Weights of a small GPT-style language model, trained from scratch on English Wikipedia.
Size: 12 layers, MLP 640 squared ReLU.
Training: a variant of Muon for these matrices, 193M tokens, 5884 steps.
Each number is 200 + 30 x the weight over its row's rms, rounded and kept within 0 to 999. Layers, rows and columns count from 0. The size before them is the row's rms in percent of the matrix's.

# down: layer 6 MLP down (transposed), 640x160, rms 0.223, rows 542-579, columns 0-39
# up: layer 6 MLP up, 640x160, rms 0.231, rows 543-580, columns 0-39
down542,100,221,189,198,186,240,228,168,205,237,146,236,163,161,214,233,152,198,237,266,210,259,204,193,217,193,205,179,187,259,183,179,139,208,259,185,186,188,242,223,231
up543,094,166,263,145,204,169,185,226,151,236,213,190,239,191,224,186,156,189,232,164,196,226,218,137,273,182,189,195,220,178,174,196,166,191,181,165,175,175,185,285,169
down543,097,195,264,208,175,230,198,275,221,211,179,200,147,200,210,203,208,155,192,206,228,205,188,178,253,215,249,199,259,166,170,174,197,169,219,153,199,255,220,183,210
up544,101,164,196,217,173,174,182,168,201,221,161,238,212,190,176,264,285,244,201,189,205,235,173,265,234,197,228,192,207,198,144,225,197,256,221,245,213,148,178,193,158
down544,106,209,200,194,196,140,267,231,248,254,188,161,210,257,152,204,190,196,208,189,165,227,214,207,277,162,172,219,225,203,193,235,217,222,169,185,178,228,170,205,219
up545,113,185,188,239,230,183,185,212,207,212,262,191,228,233,186,164,214,200,197,177,193,173,191,175,162,241,196,238,230,243,198,223,198,225,204,217,173,202,214,223,176
down545,109,192,276,226,183,200,207,191,195,184,194,207,216,198,175,166,155,227,180,214,168,181,201,198,192,159,178,152,224,224,171,234,171,151,192,172,200,166,238,219,185
up546,093,207,185,237,203,156,242,212,214,211,223,182,211,211,256,219,164,193,209,209,204,173,208,189,187,182,218,198,194,204,141,176,178,199,206,215,181,209,254,187,217
down546,098,186,201,261,200,218,278,246,232,220,167,194,221,229,176,217,249,206,188,239,174,143,201,261,185,229,241,206,237,190,187,234,190,220,178,168,196,212,217,118,184
up547,095,174,181,176,217,186,200,242,253,186,193,228,190,195,224,187,206,153,227,165,196,240,191,199,191,196,244,203,213,202,222,174,189,202,214,162,163,225,192,253,183
down547,097,188,147,231,167,168,203,234,176,214,168,167,167,239,183,203,179,256,225,219,216,208,200,230,200,175,158,169,256,242,212,212,197,224,228,219,197,196,145,175,165
up548,108,200,205,230,195,188,242,194,190,183,240,204,218,239,257,161,214,189,241,187,243,234,223,195,213,198,179,227,253,190,174,179,246,178,216,163,195,201,166,187,271
down548,105,229,204,148,214,152,216,166,224,221,198,255,206,179,230,172,234,208,199,209,147,172,157,173,197,199,243,194,235,209,170,233,201,194,147,141,166,242,197,225,195
up549,098,166,224,158,149,163,194,158,246,205,226,212,204,228,179,245,204,263,187,240,200,222,217,210,153,197,253,191,185,152,158,238,215,156,154,223,192,223,156,211,180
down549,105,254,238,236,150,180,189,235,205,202,213,215,268,198,132,188,167,187,209,227,201,226,207,279,185,189,200,151,193,239,150,209,146,163,157,202,270,204,201,163,214
up550,093,214,171,216,113,199,192,187,217,190,223,192,159,164,228,207,214,231,200,184,177,197,223,216,173,190,240,178,180,202,243,182,178,224,186,171,228,210,202,191,189
down550,095,194,245,275,178,192,175,181,170,177,215,220,197,238,234,249,176,224,220,228,155,174,181,216,168,194,191,164,200,224,178,259,227,207,233,199,194,202,225,263,203
up551,096,191,193,214,164,227,209,190,187,212,173,197,192,213,236,169,180,171,261,183,196,162,162,195,237,197,264,223,208,189,165,218,222,205,233,206,228,189,207,235,220
down551,102,225,227,216,142,243,174,198,244,258,241,185,190,210,229,245,198,161,182,184,161,211,199,201,200,207,182,216,182,208,214,193,245,196,193,199,160,239,244,164,189
up552,097,165,148,170,189,195,197,272,174,152,166,196,158,248,240,197,222,226,244,205,182,199,171,168,246,184,214,221,212,242,180,229,203,294,225,172,201,180,169,191,199
down552,098,202,213,193,219,218,242,234,182,175,183,217,253,201,184,186,243,187,193,179,228,268,147,189,217,209,196,182,174,198,222,181,172,219,214,196,169,233,189,226,214
up553,091,167,187,241,168,229,188,219,224,230,155,240,192,226,240,209,177,192,185,175,173,222,233,212,196,213,219,205,221,192,198,198,225,185,195,256,253,216,208,216,303
down553,096,229,210,172,191,191,172,153,223,255,227,153,187,152,221,204,187,216,207,219,265,183,180,207,190,229,210,172,201,210,218,156,224,233,217,213,228,230,191,250,220
up554,101,231,194,246,209,183,200,181,184,215,240,183,142,204,227,213,175,263,237,202,224,201,219,208,211,221,223,254,222,183,205,220,188,169,217,194,159,117,166,191,185
down554,099,229,164,128,184,176,167,123,220,239,157,219,227,197,238,194,188,219,220,163,189,198,160,161,193,193,194,152,226,171,152,200,176,159,148,169,188,221,224,207,180
up555,109,200,187,249,177,198,203,166,199,182,198,203,203,265,216,187,180,219,166,193,213,230,208,195,209,136,185,179,169,214,231,204,189,208,200,196,170,136,241,223,192
down555,110,192,191,215,195,228,239,180,197,194,201,235,185,178,186,179,207,165,181,245,208,233,197,228,232,191,214,278,198,171,177,210,166,169,239,166,207,238,151,196,242
up556,103,174,205,194,201,187,241,174,194,180,222,175,155,203,160,199,168,188,231,202,222,244,187,194,270,201,175,195,225,154,247,199,177,125,258,189,187,176,189,215,205
down556,108,195,137,183,212,208,182,159,174,160,129,209,167,200,144,199,213,215,163,154,174,226,160,220,191,178,181,164,164,195,255,199,155,200,193,214,159,189,187,205,244
up557,107,188,221,151,155,255,187,224,192,216,244,203,192,175,227,234,177,218,268,210,220,178,201,172,203,241,202,178,185,178,183,165,160,193,246,195,204,171,167,243,184
down557,098,239,234,177,235,221,188,162,181,222,204,200,210,186,176,208,242,203,215,198,238,182,184,181,210,210,267,205,202,230,236,195,192,182,204,242,226,185,157,175,234
up558,085,208,278,198,186,192,167,257,201,231,177,167,138,232,176,228,204,224,221,186,205,163,234,200,210,200,183,240,195,182,189,198,200,151,134,209,217,223,186,206,206
down558,081,195,187,189,195,205,143,244,240,210,171,148,190,238,216,215,202,186,199,229,191,203,197,284,193,170,193,233,216,180,175,222,175,147,195,210,207,217,244,169,218
up559,111,250,127,209,212,220,182,171,193,264,213,196,202,245,225,205,230,225,208,214,247,178,213,231,195,233,207,171,226,250,224,156,182,229,170,246,228,199,199,170,239
down559,106,211,199,201,271,186,255,180,118,159,166,144,194,228,133,157,254,197,149,232,217,201,224,186,185,219,180,180,201,166,188,190,184,212,233,258,181,187,216,177,180
up560,090,208,227,189,182,209,190,214,202,221,215,189,175,226,186,247,185,199,206,209,192,222,235,236,116,246,209,193,216,237,186,173,170,212,216,212,224,180,223,240,205
down560,086,210,237,231,191,200,196,211,174,223,181,265,215,136,194,190,186,151,229,210,206,203,191,248,262,156,237,131,146,230,179,235,208,147,220,193,197,222,166,191,203
up561,117,222,219,227,210,219,149,227,182,236,186,194,148,194,236,220,196,172,204,158,226,235,199,215,233,183,246,172,187,186,305,159,159,248,266,170,193,221,172,204,215
down561,111,230,211,249,257,179,185,183,164,176,198,160,210,156,181,203,182,230,174,238,247,198,176,218,223,193,211,154,189,184,254,221,261,249,202,174,202,164,223,158,202
up562,104,200,244,215,209,164,239,242,218,187,227,203,230,229,211,198,177,163,229,217,185,197,166,197,166,239,208,238,249,230,220,266,171,303,223,207,153,140,218,205,183
down562,100,178,171,209,189,209,185,215,202,184,214,183,244,205,246,168,145,200,259,184,230,250,168,159,195,255,163,166,247,228,192,222,214,200,219,217,161,218,226,208,256
up563,079,216,173,176,197,238,219,231,195,172,171,178,198,221,199,185,154,154,212,213,232,166,218,191,230,219,176,203,263,160,237,187,211,234,149,207,166,243,205,187,166
down563,087,287,230,239,187,226,240,180,209,188,174,192,159,193,190,201,184,182,207,232,222,213,194,208,192,181,214,237,196,202,194,161,184,210,191,235,171,206,175,227,274
up564,105,241,156,201,191,251,226,163,226,175,254,222,174,229,195,232,236,176,241,201,240,219,187,176,196,195,207,236,212,155,182,180,189,146,170,240,234,193,167,140,194
down564,102,181,213,158,254,225,176,193,230,209,158,169,227,220,179,198,257,250,203,202,183,219,188,144,211,216,205,173,224,271,208,194,196,210,170,147,231,205,186,229,221
up565,099,171,185,214,171,233,200,225,205,173,193,201,226,199,181,199,198,167,212,188,195,187,235,186,193,189,193,188,246,201,175,196,217,199,198,231,141,139,202,212,181
down565,099,224,180,204,234,146,183,200,191,234,235,191,184,177,205,217,143,240,245,215,182,214,239,237,255,155,189,150,197,233,197,217,190,217,207,200,127,194,191,235,225
up566,105,205,193,232,149,229,168,144,199,193,210,229,170,207,191,206,153,157,230,186,162,191,160,247,211,253,207,201,228,171,205,212,164,199,259,187,242,194,207,119,215
down566,103,212,211,204,235,188,257,178,259,226,224,183,165,203,167,177,202,185,240,153,183,134,197,197,200,207,215,188,235,188,197,196,141,195,210,234,190,259,243,171,145
up567,102,215,193,222,164,107,220,220,175,195,204,253,179,245,192,238,233,203,196,239,210,243,162,173,138,239,221,184,208,180,222,209,229,279,247,159,171,183,187,207,182
down567,103,197,203,216,189,209,176,226,186,204,194,208,232,153,166,237,237,214,168,222,188,234,175,154,193,184,227,249,191,176,268,255,247,182,201,180,190,186,228,173,232
up568,090,243,174,193,203,187,229,214,224,172,192,185,164,179,199,172,211,194,208,186,187,190,178,232,271,194,192,196,227,182,202,207,201,231,219,218,222,158,165,222,179
down568,098,201,203,208,187,167,176,229,185,174,160,162,213,197,197,181,235,209,239,187,169,173,220,204,181,206,239,209,226,227,189,217,160,187,200,218,233,208,178,175,219
up569,082,173,171,202,218,194,170,234,260,229,160,227,200,208,189,216,202,256,208,223,191,183,167,192,216,177,172,228,232,185,212,203,162,142,164,191,157,174,174,165,192
down569,077,199,175,219,197,196,141,227,216,217,238,221,282,249,205,229,127,252,228,183,194,175,199,219,201,148,189,205,163,209,150,210,159,225,181,228,158,219,201,147,204
up570,100,203,179,239,231,238,197,204,253,215,292,198,187,183,203,198,190,187,231,182,253,209,236,213,193,193,211,229,184,212,210,261,224,212,199,218,208,191,192,214,237
down570,098,225,260,237,251,166,216,207,215,222,210,198,242,248,152,248,222,163,195,160,219,212,197,192,215,221,196,231,210,146,219,247,243,172,173,194,204,212,211,218,195
up571,113,239,231,230,194,224,276,145,185,203,242,218,228,150,208,214,220,171,224,179,195,212,210,197,238,243,189,236,202,205,204,231,212,179,206,202,166,189,183,249,207
down571,113,249,195,149,235,197,187,121,135,195,213,222,233,189,221,169,200,208,235,225,160,205,201,216,236,220,180,204,217,198,229,270,190,186,202,201,216,177,215,196,219
up572,108,178,237,209,215,178,206,191,178,236,123,150,178,223,217,217,231,193,219,223,205,222,215,193,187,239,195,199,233,208,211,192,149,251,160,227,224,209,209,178,231
down572,101,201,185,230,196,175,210,279,210,161,195,229,221,170,211,211,232,234,244,168,179,160,205,158,203,136,149,261,225,223,176,231,183,217,225,228,220,194,204,177,206
up573,101,196,238,259,178,211,236,126,221,208,201,199,221,177,207,206,195,137,207,148,144,164,199,226,230,186,282,221,210,167,195,252,211,235,195,154,194,212,214,231,149
down573,097,199,216,224,200,227,206,158,161,183,228,166,201,187,216,143,164,172,239,202,213,193,254,248,232,186,186,178,210,159,225,189,188,196,163,189,181,199,159,167,178
up574,109,232,166,218,262,197,161,217,158,209,259,203,210,195,203,237,186,248,268,157,219,209,246,212,183,161,187,164,227,191,253,245,154,201,170,152,195,220,194,232,152
down574,107,239,161,254,226,173,184,217,212,152,186,193,176,197,258,246,153,189,182,196,219,255,251,190,177,150,209,209,235,219,201,179,234,286,200,173,208,220,151,223,194
up575,092,205,202,256,198,185,228,166,198,225,250,146,211,229,239,180,189,204,201,212,190,218,213,213,192,199,232,234,210,215,198,218,234,211,189,215,241,209,193,195,170
down575,087,162,155,167,178,173,193,193,187,233,187,148,213,199,234,172,184,190,208,188,237,193,210,192,217,152,205,238,203,225,140,214,176,283,195,224,244,156,283,256,198
up576,111,261,190,206,195,238,210,212,153,198,231,200,175,199,281,166,164,141,153,194,186,184,225,159,163,168,229,264,237,198,183,250,215,217,175,214,183,188,220,164,209
down576,109,223,174,175,236,203,131,176,208,162,168,173,196,186,205,136,230,187,193,241,201,184,231,162,243,245,245,184,192,173,169,185,206,136,190,202,165,158,202,250,156
up577,105,243,211,200,187,225,187,102,178,203,204,196,184,245,170,158,242,206,209,229,227,175,149,205,197,235,244,144,217,204,214,128,208,192,187,156,195,147,207,188,169
down577,105,200,187,235,197,228,178,221,206,222,161,146,238,205,186,179,192,199,220,226,195,207,247,256,231,211,216,210,189,236,205,217,210,166,261,235,185,209,178,148,211
up578,097,266,219,221,181,174,179,200,238,187,154,200,220,210,149,203,214,225,183,183,228,169,195,177,207,191,261,174,161,204,221,195,202,189,264,226,183,207,173,160,187
down578,100,180,232,200,243,225,235,223,202,214,264,206,275,211,175,218,204,214,206,201,223,215,175,181,202,173,245,177,210,236,172,226,172,182,207,226,196,221,214,240,161
up579,086,244,178,264,177,230,194,221,256,177,190,199,171,160,170,204,197,222,189,160,173,150,231,203,166,170,177,205,181,242,218,183,205,192,191,217,136,165,165,197,197
down579,079,178,214,182,201,162,183,163,245,228,232,263,232,173,168,206,210,179,152,256,215,152,231,240,164,201,259,218,214,185,140,203,190,210,170,193,186,228,183,198,144
up580,099,235,223,183,219,169,213,208,251,188,184,144,218,236,229,142,249,198,180,209,177,208,222,229,164,235,244,230,241,240,225,164,241,185,271,184,266,185,162,253,244